From a checkpoint of a small transformer trained on Wikipedia: a variant of SOAP for these matrices.
Each number is 128 + 32 x the weight over its row's rms, rounded and kept within 0 to 255. Layers, rows and columns count from 0. Numbers have three digits each. The size before them is the row's rms in percent of the matrix's.

# up: layer 3 MLP up, 256x128, rms 0.202, rows 13-47, columns 0-127
# down: layer 3 MLP down (transposed), 256x128, rms 0.168, rows 13-47, columns 0-127
# gate: layer 3 MLP gate, 256x128, rms 0.194, rows 14-48, columns 0-127
up13 103:139164153222164111085099100119120098141127155144169205089159174109099104140081168149137179109145116141093109147182120154144147137169133149088154163115116171128120113115110149131143199082075145176147143170170139116112167199176193094103133206126149123152122089158160101093136170131182120105073161175160141142078161166151094113086092132144087161169108154131113145105113121135140122108135
down13 109:122155129061108114179094168162111125127083164123194095107096153165227052117158110151128181108084139085145134146161166122157151118151105114127120081174096131077149083098223158145085099135129157148156126114098123080130132133099119084086142133117182095166129097085150106104161125160127132107100128144160185123121127106123119111146110154119123121188188146120173127088114181161174074122139
gate14 099:087154123127100121130126139128182100145137089148186102092043166060173125089120080208094107155111132079102123117112145126144108137180155091079117092100097206117068116108185153142105105088130141085120106143078164112093147120134109124115098201111100116095149143142143104115134132168145095139137139122137101144175141168149068151177173149110100172159107099141166034142132119124179137124128
up14 109:131136177095150189141166172155109140161132143140127092116046140071117132136106071164141113117186099118119130140164152146165102208149120107210104146079141134080120115070164136131171134113131110138090184129111156164153114136171144164151152124071119062188127089164176143161117118115100128110130166121141141119174100133105116161160103151117149129184177155140141122195123093124156088056078
down14 103:113054152163091089126077087126110109122156134133131108161176127094140128126156121138147103170094109121166128149135189129140123170117153133112174102119131130153165085130105109097051119061169121122146077111144116073132130095130083125054140116153114147088113071169117125155131131089202113163087111126155179112175120139072081133144105107125101054196133138070113080135087135057088090110145
gate15 093:128138152142167156099127100171123083070108142091113134187127124123130103134146099081142047131122124122125147141162197119164122108159046152130106146163106138108182113099083134099131071132165154175117158069109122106178106090136088089138116144119122121152074084143159126154124136102105144175149108086149108121139127105118145159131122085162146101124118169044157056048045111098128192137103
up15 075:099169107092199070066082135134162138065118123130131084143115116120097119125137147072169141130126087142174160132118111116176175144137097153127119150123188138159099095097112123168194133116129139126146114110148116103073111155168084153176068141105107074110082114127065197138095136114141194109144102113141075129116116096140116114108099169163176151112081147088185093085102113148106082201142
down15 077:124148145066111114175133123114111086185185158057095177075133124155164178132134132138136076112140112020088111119105165136165119136174127126106170090174085113129127104091184087128150181114145158131116131095084071129121113111084183118100137106174173117128150129168134141084160137099120169131068092090107131119165082101102163096096141121093118134147147111156090101175154131067137115071131
gate16 106:175122143145133098073073162080165155110171124105090095157131145169082138145141101066109141127110146131135142143167129153169195093168146109131132164160089082157095123084117206151130145125163149127121122117095132095098106121157124119113116163115053135127165117174072194114113134143130092130125074107110143145088118095090107149125074087149074040133104094110091115164119166039122156140180
up16 096:120074164127139142134108136106181089216158138086127120139116101167182141138181152094103109077121140152114084100080115099092090117128125146113113173163151118086029104089105126082141086124115135130100132135151094096126187149111094174123179096178101197177131166096155127096089143122142181067158058129118165124138133161142112155160137112124077097100143116086101163150123103143083114086096
down16 096:139123134115081131072164112146107129141123163105124077092125127055133111143130134111135074158101149146147145116140176137113142116162118165057100047111143085139166102087193121105165095095100096083128148120176102126121077147162085098100099146105043093094135110140123121144109099179061154136123156122126204165122103079067120111163096128186060144109105094112103139111102150171131101182148
gate17 111:135145107114091117093092109127155139108084098151110120133108137048132142087075103175146144090122110171110120110141103158140118146193194105105110112077161077070144127106127080115136158147133091135149105077156110118104084096145188157156143151149071208124102149198129122144076174105147141174135135139099118113133075087131041081128115158120167186149109139147110177129142131167139119080063
up17 096:095130073077117125165126193104155167088118196145131109154101131146098090177104128152091079146109085141141075137112151161050073089195139072133113092134137101146115071087163120098167149080129163126125193153177165125146165080156145146163153067160129111136111142068127120075082131099120083172109095147149107178129158098111080182123125134111090143131094152142120079136108132131133163152124
down17 100:142159093169134090164085135158083137233103098103091185078091141077139148118095117142158113131144168162118126064171181086170131115142112163155084123121144127081138162158143171134146150127150129127100069120080123127115098120101096122144115143099111115174135171150124165141174138184122085153062085139155075116168137080113149056106108122100150090160188121157161195109159134137125097096141
gate18 100:123104097121105161125049138174101071076156146135162109140051131131159132135122150100162143176096110114134179161131117121128104072135159140080153132159152097128116112076172113140185177129170152130091101110080129084207120176184112193172122119117091106131091131089171138104091112127110115153174138157125071141124174119167091076144119173151136180099101198142088170153123154129102124165138
up18 099:124137170110077129198157104131111143172120115102161153177132112142108146137084077095143181132152153112169130059130165106135103198099106144169107187120112109106100156151108155162076124151114144130148169114192144165143139114137149132118140099161115165085126107143120103110164110162122153082103160036075092151120086091162198122158165117101155175161137115111087073093113168175202161146148
down18 113:083051105154102150130068099080084136105137097164093133119130134130117096140102128129093151101129083181149094133105127120118071197111118125126112132118151123125143144113161190116129168161122101090111179149108185152131117178096147170105084133142179113094141221081089126132063130082110124117170151103117101143142134084165085161171142144215143119137115109160167128193138099173174161108175
gate19 091:103169147108136206153031072162115149115148211111143133152117173163151112114054118122109094081040137072108183114076135094183115140102115100138140105077113123142086138118141189096144104140133125105108084141167102083166119139123090162162096144180164123112108071106202107123121084103119153148123129118102113109111153103123146093113117120162161093117131119197150144110160135112158112128151
up19 088:168102123148068134093107098129123109101130095130115105134124102152139137182112086107150177118138068104166133141108193161186181078092110151138106129066117136135095070088100140107167120138143115151106198176132135078085136191168108207154137109150121111109086174152165121147120031136158107086110137115114175113113113099110137139141112139127196203118101105128135107175094071140128129135082
down19 105:154081069130160115103136122111098089092106134117084130132144079158132121118148085134112118174184053190163105175134134086080125090108143185116135130080149150148194143076176161150133058123115139127096161135119151144113186148138166125133049143166108127103160168117114141123075146081122135114151138178110121120171182119143083082080118177181163122114113195138131153152129098134104201153139
gate20 098:100159108137174100085061138138131154104171140146094068111166143160129111126080102083154168180107121029083156115145129077107130121146101159169091127128195126129129190125113119156153079152148101061109127142111097090080100145105143112124124152169172141149108155119034095202134144102076149117087148133099173133139122122167150061128116087120165098129146155137133179122116160132082112117102
up20 098:130149154198134120080152087170149082086115126113126123081201083156109113121139085090133087136123113158096161136150135100179076156170094097115158160145137169086115170106115109141116089124054118170175087174095130170112125152119088127090145156095123163202107051148148225084089126097177121128152158171123129075115155108127134177139158086162171100140140161142154130106108131130115119136116
down20 099:108099095138095154109102125109106079124113056190142143149152101156109192077135130101079104115136135160160100129099101107081120106096134200147141127170058201112085175104129136099131149093144155099108158150139169142134145177138119132140132151093149136120169101085132112129104139095152101116105192093153138110155145132124192177228129155119143117144089158135113128145209125086088081195090
gate21 095:124152108172095141156133115115123187130146125064119074158136099168106178080170070071143146137140152160195127145130141187134081095116154101122156094122121087122071123127114121111139148094144108140177166100128069156125136148102098111147164157074127114083095139172149101096189095085084123220065206148100121101077167120171128151116130139143126175140145187169142145103119114121124178119138
up21 107:143084119111178114154158137148100140051105145147118109130151175192123069114095181183131150112134121103133142131102076108153179133170081154154117129140132147110148114113159088200146098119120110125099086125144097129097105177168143125140140083150136126154072061090137104132183096161165094127167138091109170161159100116051118146109177047088165075135096073130124072101090122090097135125149
down21 100:106102174111126142129165115105135157120143143101096133195126114104087144090153122096077122172143149120148106224126121151150126130122158058175140144118183149127136159088097132116111131163127122148168087119154130100162127115125136151136113203109075107055167105138120138149060134057076112131123165152150092057108200094177156151169131160155089168097146144151077108124115123078173097074165
gate22 114:124128121125089115096079138051159160144106147110089085098154157135130093130097131141127134063126147069182091104102145167121117065112094093122114164062139143126156186066174107083130062081069139076148133166138139088131156111071148141101104047138134131132141134172101106139087153153139166142101099119089108143107181088125141190179141101129114112086161161109135134159154146165155074139090
up22 118:152113104099128111079130113101159147150131123109076134147119062159143086073101198127100215118127100125160109088131137094164166100187112102128128166122165133132145166067185040069145106118119116069141092164102117084076040090108123129132103109143125120143111122125127175137095176076192118163080154091106115157130113132112122134108108135077159122105129112136159122062082135115144134091104
down22 125:094181147144183136142086108164097103135118137089119126142108133104139106139158081150132113103146127148125154135125158090151155131102143139153102200110097174115164172156149163134126091167145170193188134138120183095149146146150135074121168070105150184115163097099109092073168165102106127123095106100136120137115140139179093095160133105110067158053156214231088179102140150116107129136107
gate23 095:101130135142195045057164123095135129140128158123096102074135179198165101156200093108090114142144082119171140120140132131106137160117185102125194134080149111121142158076130091073148138078103096120145120167093159114127066138180097105178089097095150115188135181181142107138142123115087187154125113141070169117098160090087144108132133138122154137106140118109133128077117161157104162108135
up23 086:164119089090149058118117088102137105179117126158205133134180151094080120087088143079177158119125148104109158108105117108104167085141097134171121092104076159078058066150161147144125116112052127151097084156115094226114147140181107109149152129110028156111130145085092160090108132104107103130138146148165099122175158124111168127135151116124136127118129104099178134156110141110155162113136
down23 092:137127171162138154058038134159096164072134173107174046136118131133159094124143116154188103130131152126158189091114168084085115129065161102125140119123141113165181179125153154125159101132124124095207144165125148109145098094152114141109125133134116164116127067082152162090105114106131110106144133161207163122162142107174133124088147119167184152141134176090154139102144131132095047147113
gate24 106:112140171115115162112113103148111124140123141130110076189146152127085124145095137170212165113128098127170106121071101130089100155127081130072151124122103122132145075122102173125119177173108142138065132080139110118199188139107143067112156102086130084061116103139100050119151205099148109141114108097080146086154109095116043138137116128127089089138112103130149125103184167133071138147151
up24 100:165144090129107095144173110087138152185123095142193084095130145124146146099181121114089150117162096063132162141171164091123153104114145157124094051159108137096175125104182155165114134144128085108111081185125088130131162073112090088122129122193118122074096132112119128053130161171050132103081152153123127142183095199116164131156096129163138112119129193135144083140160128137161160116095
down24 089:143093139170133106117139106109126132094112159128154102173119098120116151079111213145083139174196151184155160166121109151067130102106162162161119125163180095090127129106161150091080093121120063094185093109201202148174133128083140121083094108155098141129133086112169147095128080203129142140151130154086203105081140094144101179105098139082125134143118122091151137112095134127128151127100
gate25 101:168126170068155176115156079126124128158162178182101124072143200135157094093093092199087043106173104050176122126133123160129120110120107104125155167122104173123125124130141128134111132111135079104106131098139163162113123191175169193116105106074142110144122106112119144115118108151161153131125109096124104196132153145104184167075091126147158087099139144140114145053064156142115115121113
up25 097:123172186142128116139132128135176123124131147111076130130174096149163123145098069146021099129185150057181117120145084109074057105100127114126192207130074101124126134141109103119118141122102146140152152134136086075149147145137176186120132159061146133206082131127121141154125107159113123109121087174157092163106108072088120160080124130178132142125162111141177114118131117157114115100088
down25 088:104195097178152154129143113111128086145105111152188155050071120087170156132147108114137165187167125169068103150035154111163176095111137148097118158131119137132135132075141078133140193145078176093108153109123128110105189159122082128165151090138184132144097136159118099108161155126141131128120122165148125156140093134188176140146147167135131184121145163051155141141151108081105100110168
gate26 104:133095126156197145073121136200164180126136127150153130167196153130104103095128150065070163190114137144172082132159085144137150113103145105143102139127095156145089122069150183152110145124120115152150141127156100188129157121140124156208138131103155134138144193166098175174144151142146163134116131141090171087162165064120180123095115129127153108151080053182116173097140142167155160143121
up26 122:117111187104186133070135053143160156100123114171121136173190108128088130091172104117067205170091123166137114107112160115153164103148084122109121168117152193105145125148189170133111131117157108104121085139118129133110173132130115153191170163121108117150155174145126135149143143120147139102130126147082143100182128057145233151071134127114161089153116064134114145129118153147160194137117
down26 119:126128113142128109182117058160161131191103140089120106124123074138103115189138135139134129126155117114177142113066112188093140116123095118148103129048106181101154111062127176111152153128163122141066131106123108146103085132087113088093118127106126052134127174204137110124139094113061101086119143108156113131148167110102105210124193139090118189127107149130145139154163163113097175068156
gate27 094:171122170184118185106118139146159115151126113174119096074151096143136051076086101097107106189127121086146141165128114129134162168141101146175097141144146137192160088141102160100132097128149113138117076122099158116145145083179107109110189173108153148154119152130160126079195097180131063142133108112155128135103117075165130209066110123070103161125151172099137107132093135138148135145045
up27 086:149074112173120112064097096131151110171124164116118090131159081099096127092104120113111128158097076060161109114093092152102159171128062084109146186161158130150159126127102138161189139137088084142151067173190086114118106133197163188156150137139129174160143118127150153161089092134171071116127173169122128154111123098097136103080105101112077148142164145154161095078131096172156118138081
down27 083:152185068106102117161128170086148131097094113156139172130049071128176135181181087121065120126160142125106114118146156143132180106130175148127166049130098197130088119110126086091113149135133122116125131049065096139078177128108154088165112098146140141086135111190103138071164154171111174107113131141088110141108185134149138138147133152132141121128149111154087156117143103060075109122154
gate28 108:120115110094138157123099073160121091128171129119143149131125147060109147077117155156172139176097130126122114103136148079130119086135116081122136105146155119132147111116123119139140149099093194119115099143111055139113126152139131110115147161110118116192140133157114087166163144081192087117149149123127099101126117212163225139091109149148139092118009156051196081122141070135171132118133
up28 098:131095091159122126150133119075179119147155126148066084091104117150167101095165151091122095142184140155102114101123115131118168052088089131089106105108155159128162118064175119188119143131151166092093148150159169126114118114138080139158162149117159155156120127177145096121142160101162110132193159050161103149107132134072184188089206145147143128127097101134088159132137125118088035147100
down28 102:110057103121122068106126175160079088086143189173109099142160151104151148117137167120120145129075129188192158136155193111165096131161085097094099132101022109158128114114137093181095140127171167152113069153059127128159163073132211126101171139129102103146132120114133165122099140158106096124077094128105118116157135066133103122156114127152123177100132107176143082123135134125112142138114
gate29 093:132131113136144139122169159117086206133130121144125216105080082121142166152137086098169087093113126070106195117137150118152190126113146038114105107115125101151101196109147113124155106140139089124085063088154176160063167125107104085129096135123054173119118161112084068155083143112110153184207143148148117099109114137128136110135115115155093119123133172109144141169141132114097122156163
up29 093:096094113102144077133143105117160112132188122111112149089190163148112127080085058140097149159114127172185136131119080105102080140105101191173145123090142103130129104113179076130088108127100111125095154127085164116146124089137123134125095168133183182114158147144082140165168142111130128056055079153107121173157126131069194145072132162111218104179109086101130098122131094121121117133121
down29 087:179107174110094128151109055123047149094082099117157143138088149119118123129152146113089142137115177160113178113163183125175170091112116128101087136055108117122129120206124139125132117129125111153170135136111115177090077130178149151101112114138089051118107178166108111180101118119167082153080158147117161084123088164176099078140194114136187131148105133119152160164150147125133135061169
gate30 104:087125142119076169146099090093146120111100109123174078130132140141113087106124111144041141099098134086152095145124089113127098050133100105116109151156143148139148129130128134120103153138080149160101088113154110086169178138207202154121169097129156149071092117084062125080136082138070052066060117099158093125151089123107114142098142152118139115144143107122161084113078172088124170141127
up30 098:171127147163117142147138188132078163119119069140109138075113168058152154119119185117137048098108130161122164116132173206179158087124116152120054161107093151101132148081093151147156110132133110112151132092126112123108131163086075126138125157120074130155088117147119186143085108115159129120112163197149119080148144134087163138164103053136090097103121130174100139134173117104191099099189
down30 092:084130105142090073094117153125102120126121145150122065120136138193090103129135098170152148116134120148115150164123188128120087140156130158119168100131170150103140173128105163196082078144157175128155165213147104097146076205159178151174135104138159070183143157144129103158146118099133156109153143151150107080094082183139130144124121075175121096095141108132110082202102176132107146183164
gate31 123:109146104073114073061238205149119127075141062142141129193106121095175143114109120139156093138126148080195137158139116095114123173075146136096162090118118108101175077117084052147119147180147156161144073104141138136155115131126160107141103108130072143085115115130125133126113086128124152118128075154157125148178088109148128097166180121127163119102140092106152108107076169086134142154128
up31 127:170101153104042194134155135146097133077163152168104161100172116129130178172144115118109124116137144141089076163114135129137143109096164161129142087080119107149108130133078201132120136119109090125120122122122078155158146128060163105148155123140188171118132181172079141098162102145214088109151080100172144170140122181133146177108109195141045130168129130108081149128154156133113108151164
down31 125:156066146112151140083109146096128168162137129131132122105151173147118188157087075175140107104164120168137129122102136101112079172130148119136126120094059089167180136120139073120094155145129169144121155128142114175094161183131143132126123185177132188135105141138119089129172091128057155119117191130126202101063131075168103165181053134151136076140146113102132192155130122122070102154145
gate32 101:126097147132142197172070105105048125165049118187163166064115133152083099187131066098080121133113114088153092088100098152108129119113135085099141196134164179114136131120168153117146114072160108127162140158141101162146105136155118150120099092103094198185110096120082133146094155161147122151105121183134122162104155045126132107142109114104107133074094164140124124140095112134160167127100
up32 115:105149153156116055110146143157130126116185075141152131207120100158194162081100140109145136146128111128056139126144150102155127135100112134136131060180077020108143129123099123104140170179105173140113107104089155095134174078094170112131132172193121107091143156152187130123110080149113140129148122063067145102124119161101152137162158127171149131180123077128132140091161177120134127123166
down32 110:109050104085150121131123144137100121155068119112078152167136176167081140155141100152165132176094059083120117094146075117115084179103083101110083136143126103141143164110188134083090135150176141085123098113138105101127146125178150156113088118100151080144178116119166111158114179127134079127123140069125099070115162194056095107054112143142143100143183119129088126139100139159147124152180
gate33 095:139134143084137169161081128184116077095153082111147141176112143196121151171091165129128045114133126109124087142112144082116149108147116156095066100107127049134177121104161128147125160175053143101149079094119101183192122128087125136159185098152176168135102144127096141107104145162124128141146164134141080113142104122144185163118112121111126096169192087193116144138132143176099063121130
up33 103:105067182129104110113075095046125149096120113089116094163094104159114210148117139089159152148115076110144174152141116143094164166102127151113135101074146124194133135133154142133080092133170090109155095134134064103120157142111171133120114078140202168125109124118110106172098139123130108173192139148127110117156086163097139168166157112108080088145161069108160171157128166100182084183130
down33 106:158102113076116120053121143065153150104132104132130177159083129099088099116148067100133110176139151158109100189097126101093087118110153169134158153103089056164135142109079118127163131058138137099160127053132081154126117149151098107108059072180128130083113117059156123125141091104165136120148161127109117144074107082203151154129142113096140106128138153114126210124117099124089128157170
gate34 097:153154137135037132146139112120135113111088078119160163206081122157133107152150124171106117085112168121101127138102148111104120144086097113137115131124186128167148090068123131110174101142203052088177088153145095101173113075136097141183141131103095140105127127133095121059148111090104185121088127147143083183106130086136074084131115152079126082063147115127123120089141125112157178072118
up34 094:107146148130106124179127121157117137137139078121154103194115152183133102131156103172121107081075186110127142145117153184099160139184125136128085127121072145139141061192081095083144168158129109136175062091118114085177115077121080129159116164091098149100120124192109116158131139126107102107142188135158098141144175125066156065133157182073129110126154067133096118109130133149172190129162
down34 090:136114074111170119119131164158139124115116103133136135112123125104114141138156126085154134113090160071117181110162165138180099129124119090155119180143172188106099194146134148138138152111127182125181197091165192174101158101080173144155123094152190157144152130130104136102122185099152149125142075116104150077170136188193149117056178155120125073110084149149100112162131087110080087082099
gate35 087:163132149096093080101095103144147101076120083104125158126073104091137126115108080160131169124182105108147106096163114161123102128135140117104133118167199089058054144135113125134117081107104104126079143192137116120115085100093120139068118175087136115115113098155156183084115195087194146108135131100073117156181109192122118152148145108155077099140074170134097053130117122124139167145170
up35 085:102163105106116157142137110078157183191122154130137147107166159148146104119176208100102122116110158083157145121097142134153158137128132139080138129109101147171161132052128127112134161123165139154178096115090074168150103136153103125157120058138107157096185134135050151127160108112127113098091084139207178123103203116175127117125104141097132195100170128125143147156144122189160064068127
down35 104:110157144116114147119110186098151152135174130171121102131105152103149120172106084156124124091138166161084116119111156066100143116059173141123147144118098141170150129196169098102146108112156093101149125181097084118081154130099117172178098062107113114142125122110129096100154213148160118130097096134176162100118208095146167091114095116153163108099148086192183109203139128142162063159133
gate36 103:148158205114137158117176062104141133182106160079149155137082081130153101202144129115180126165095170072149116113100174110101039131169189145144158127126159149161134218137151137152131127154064147159186120135123150145179160139104099117116126055138172144169135088136132073181128130127098098159160118125090143122132137105150136155153174139101142120177097118162143098172116109106105128155123
up36 113:131140094159154169123084171131103142073144090150095113100109188145085164094112093127087124101173143195154123180126106142170187173111072045105097151149120097121098078092111167135095120087209138112098141101137112102153125093100144163120155148077093105038127154117094143122159103157145144111142165149109135103168166147100154103150124127190072147075124139105107146124102170157137113090173
down36 122:140212111145138140116160121112088136152066135093121154102170112146141179168090076127161135060059136162096153139166125119067103107142166135152111094150104153128132111112146129205159157167111119066118132107127091121100070151118077074126161148105110089110123136175155139152160136147127122097138170169202130104133167115124119088110091116157167165107080141168186170094105109122114145222127
gate37 104:169117154153165145134151164109088127144143112187098122134166093215099092142121131081164140138095131111121160108135137172096132141153111098131184124089126105080124085093148105132148133060169140154142120119149131041137120145163110180117085135163143078137166140133119060169116152164092044114094102078181152149135098097174116110088166079112108159135148171205068134101152122129138080102130
up37 091:108149132146077114127131159119140166150086101086118111136167126138136107098115119181100084144230107123047068110152168117137155129122103138148146088127092106086154113177131122103110030149144097100071131130156136082135165094112133054079164152107162186074117093159142131099150182146147147134150093108071091080102144161060096160135110122155095132129124093111161063132117141155124149131134
down37 082:163109133090108194108096127049118101128169171166143069110125098098089144122159080084151087150104147125156150141144127100136069156116102130110143137153211054139141137125189155129170089135107119123170129144186122092180075154148089133148136109125135083174210177126131127169115110088085094150166144118172115099128093131195094110169140080117129091160148149127127161121158133122182098160146
gate38 108:142098126122194113101078064121132121155116098104073133122113149115142129115113133112098153126184121078155060105130129126115129138126090149150102125127101129054156129160122163135124124076124128090082180164229152161126141080125076065136133164133168167154118182161116145129116123138188101127147032102167178166132092094088163064125167140132160159077163131147131093146109166141134163163115
up38 115:125160152120105128112106140120103147124046084125099101146145065127108153141105164151176084084043150120100177125068133177132127194187170140133140169132150123183126168135136089123152108129082132075144157130146077105168153147091129163192123073164095098166163098177149150126081171106088139102178138144064115116138138138153077141127099115162110154163115132098122135053166168148142137164118
down38 105:074091075184123202177109175049147114125133128127137180094096091135137147066170189140132125120121105136092117158139134142136121128178125111110105097155076137127131080130094131190122086139126081171175162151150147126150107156148137182111099136138069104130116072154109142099136173097128142127133113162082182087102120149121147157102135129159169132123192127161069124049056134108128083101163
gate39 098:104176159139110121161101174146130161111146114168083105152127135130173105121165101123085183144167175087212169135142077163131112114149156113172149127106100151091145187082087116075041140119088179129116101169164100084165052153127184118133097113124174099075151115103103146072147144127080120080120113103105162116164154098073126126148087114147139144131123144125071107126093074101140146150159
up39 104:065141113166094155119072097148129146149187108149139096200156107145188141153091137148122171147105110103132169107125061186150100109180142067155134129106144123137098095157131115113108102148153181182109100116095143067117115091172238139108129101143169098109135114122154128080157164094098132080150120085086157073091095085136081099122120130139145079087091124172114127131119129164146094171116
down39 103:149124096129085031129207123125108143161117125157071194123151153105129124088145125127100174109160106062111123095118115147109077125146154213140126120137168156168134100137179107134073141141104114113075069121096137165134220143135100136135090108118131082119121151198152108147112111128141141159106080129080119126092145074145087152115109131123110080103084143110126115129125077084099161078065
gate40 097:156116165179085137087053175092109125134120095162142119131179171142089130096112120135137074133063165090121103121083159138105111176134193086062157129130146122137151096088094087169125158180126108093099161097116156144187095149093201147139155192097086089156084162112157097135123142076112060150155175093148190103121109140098152098146105093102157143126118092153157115101105142144113113148104
up40 095:143119151125084170119107119088099136106101099117116156200183122116108175162122089135205143110142094143103115154135158101084086148206159122141141070141126111148194142094092112189124069153115081103134079148125142108082031114107154140101140147151112111131132163091099139108172112201143102114119112169152175124166099135160135081202111140159181098112139096109127101138145132198113157132108
down40 093:183194172146126124136147144094196124129141131099137149116071065121159123181161125144077164145147098088077037128135106144134147118123144131148191112141108145124080150107084063112130141135136174145099123090077128168087169120119183128167118080142184174123111119171107131066107099105141116096119089128110133108095222131124153123140106164093094173091130119133122129117123105053116105072149
gate41 109:115131117167142154158150115083081097142151121135117176114116147089165140141157077135135115135113112102143085111152152097142133139179100131161127133173146142075095178127142138133125163126130118113144161140113177152129048155140168145145117190144139106148172061114105093062084130132161063114112171086134174102157199180179137145088107147129108100150111162103044216115109175099121151141205
up41 108:130080133146104157098123144093128135089122132114141114156115109118058116126115165123173168164118096138122151129130131183113131076199069123137137150134153085128139091204152169081149091129129048160129118139110146118112140141129108152137118108092164187101119155122200149136106160134080168210152113132121125146130098102124097138178136087099074112091166202183118113143185090214127066133107
down41 102:085082090154181095140161095122124149161106155173109113081123120125126129131136114137120077111102145193127093139134045133116096185123105152105109161128161145069116133109084059120149119092088136180152120082128139153134079093151148100117099157138093000096129133124086119168136144142126130132162079161135105139074113140110164160100165069137094157107124106100097184182130167155131142183095
gate42 082:100118175120095126099143188146108100124122144096130143132193142157141165152157104134153165131157172206164101167127124109179147084113163124120060111171072111129140110128106156100143040097104106124127161135108199057114202176154171165138090149153114134124150105091123082134151144219148172078131127105122148155081113125184106143129115102115124166160182128093137111119159094159154161147110
up42 076:095129131100087171143138123127164054156180156096151118126112092136109121111072126086105131110149086098155121136126119126142148163139114128192132144163132156125038153148103117139178135152111121181138144122122080117127179026134093152119139114224146133090143144100137105079098126138169119164097110174080144169191161090139066108175119106124122140113113154092054166130094108065091106120123
down42 077:098083147117104140100136142150097174131088135101097077134163170142093125113093151130167110147096148210166139109144118112121100157066123137132093134076113097101175108143131195093106125100113103130140131163106143068211065172142085112074096118077034093130109114089122117195144115161092129136152156158147135118091073104134145137113113055134163141133135148111155098112134142184196109148093
gate43 101:090128189120130135173119130124180070126136129134110163111109129099125167124136146183134152103140122119117140130085160118092084110086178116058139118144157118211148118135159181168121158128134110049163089156099074093146109121074142110149132107118143112082161185134091151138152063095117128087206085126182109111145144128071149145081167124142166076096072166189167167155097161106132120129132
up43 093:125182149147103104153142098160085093129106163092137126092124109090080182079174168190135153152091095105113082100100161138099090171102180182134117112149097098148152127090161185133132123155149097065160101139095092068201078105139097161215157110157124109141127124134167102093131130141121085172109105108135143166133094070118114077111136079115138157141098100139112165101150209141145143107158
down43 102:161131124092131113100142106116173147120085149127118170140106094188145143188143095132122061144136145085147101166122140151127179143127068159129113105160112121126094129097125131151049131119109120210151183050102193159071148143099172105141105141108129139117115118150135153146136130088132088105129162131051140136053211103108167130150092154169128156125137152062114109108100115077121049101135
gate44 100:167095127141153095160122176132073141111182170104142192136135158148165189119106101140154131155181148099132135129167135113090106150117110119133134116200126151077159132146049156116143122105182103146171094106060192064176145167174129114119102136128111106155138203127132122134099158189127122141142110073126075138121206134151136095116069149094126071079128123104179111147128133165093166101122
up44 104:082123161126097149077119126060163111112106137115110147119126125113160087130137165080109131128140097136118131117073129104154133124173068126098177110145131157170172091101114212077098063100083116118138149169121098189105151088121137151119091065099102130127056115159147050132142132168149094103149121133143155117105169124130224117179149137144161152095108125134122132192146093056120096124184
down44 109:156117152147176177151094139214141140117099090064073157112148138089194118150130120106117136120098178137093110164100197113142138095166180139127098109097106106115212124092111142125120149119152161119072142122097140090152136112131078161125141121115091104087193094092177103175114099134098152110121075093092108131119132191099133127122136004097097127138117141114078121120135112129185136124138
gate45 103:168098125079143180144076102090125113103128113108063102091165110179138155211130149177120126151137187118132144161110082068119113111176131133147144133166110176122131137142111119114129124124093082138148197072151159092094120068091084114125084130092173170072147120128146122140079127117088075186117164106077094164154180153128172113140122095157169124117171115090164072132142134103068147099150
up45 086:200111092143138206167081152110126092176139172132160111130130127132147138109107103127099104096154140123121112141146095155086072134131075163126124140156097097093145124133102152106168140103117120099095206082133208140137124119170104150129139092108121152099152156110190130150127138091147093151132107115117139207089176157164171052095074130160110179118171187116187125133164145135215139094133
down45 095:136125136135138138151153120120106069060152156131069117109062061141177167151147084166122119133183151120144068166140138118081203115166109156152123093122154114161151131109175108186166140134107133167176115136062117140128142147094128143159149130154195192146140135161133103121121119108170095110168153143105150100181126136137125089152183166175071095054154108130125123089115101117094107080200
gate46 101:132131156140125163157106112105094128165125141127042146120088151176141061078165095188215133135082181084141184113108112122154157093097103169078079104144097151093137139106125101134119102061097164109137049162137131144129138108097107076115153137144113172096128086141126130144112123135129117116113107176072084173110150095129058139133130131080126166132157131138089095183132166201147114138167
up46 119:104179162139172133102084136157169169080128116125206136139142097060090165188112167105080106129206114118116115174119116127150125144118149077169157128133207153159119150160172080073142107146149054146158177079085149177161118138164162168193114124135148116153113160078156098135117089146106131119112126090169134104135118161100174110108170125131147119105131125131087109085163062093126116113140
down46 118:137133169067089119086112120116098115145063148104055132191132135175120098121176103151142151153120095119134150171115086111126076088080154200126100161126064114106148125168112174106114114177117187168095088105121175115121121126141166131137169159103135163136120138105061110194154163125187137127072045128173074111140186142154142086140121119098128102159157132171092126104158152144157113126155
gate47 090:158123122148222102065146199101127121120111137102135139086093056089088152143120149152128073148147135094153163119139113145154095107127137152109069214138145157136093051129130109166115132155118147109113167134099131164138124130104150136111129171127132093110089106202118100103101150139056147181120123108074099096101179102162115205146133077154106129097126065100092139128161180114145167156128
up47 106:161102148139188099077109163146124122115113143120139144104072068138111191100090121150124057139128169117121186128122105154118111115126139185129117166161130121188123042118121139190111124153134129129089150105126141162135165106114143116078096183101159100158115081199099099078063131152123177167129125154062121101079163096182103147127142076161152129138151122084161169134149171115133182161080
down47 101:165120120119123122113093105176146118152122156108121104095125145150115196147140152169088138155131104164173135199150168144137117165090114170138100106109165121136106052130129142173081100164212236126081164160146099066109132094126097138093041120140076096152122132133102128114051150148102113149133103107114115121086149175099113111148082127130118172119118122130158155073098135162081171109168
gate48 099:116148171158121072130097150119152085076047162090102111124126054133098173152120078149110145123139148052140156135130122102178092103131102116180110126140106134155132144110134095094115146070119069166169117177076128200163100136165126087183129070116115166098110146117142115097149146175111091131106130145150091121181117092173095111144142105120111076087106122143161097146178159119080103057082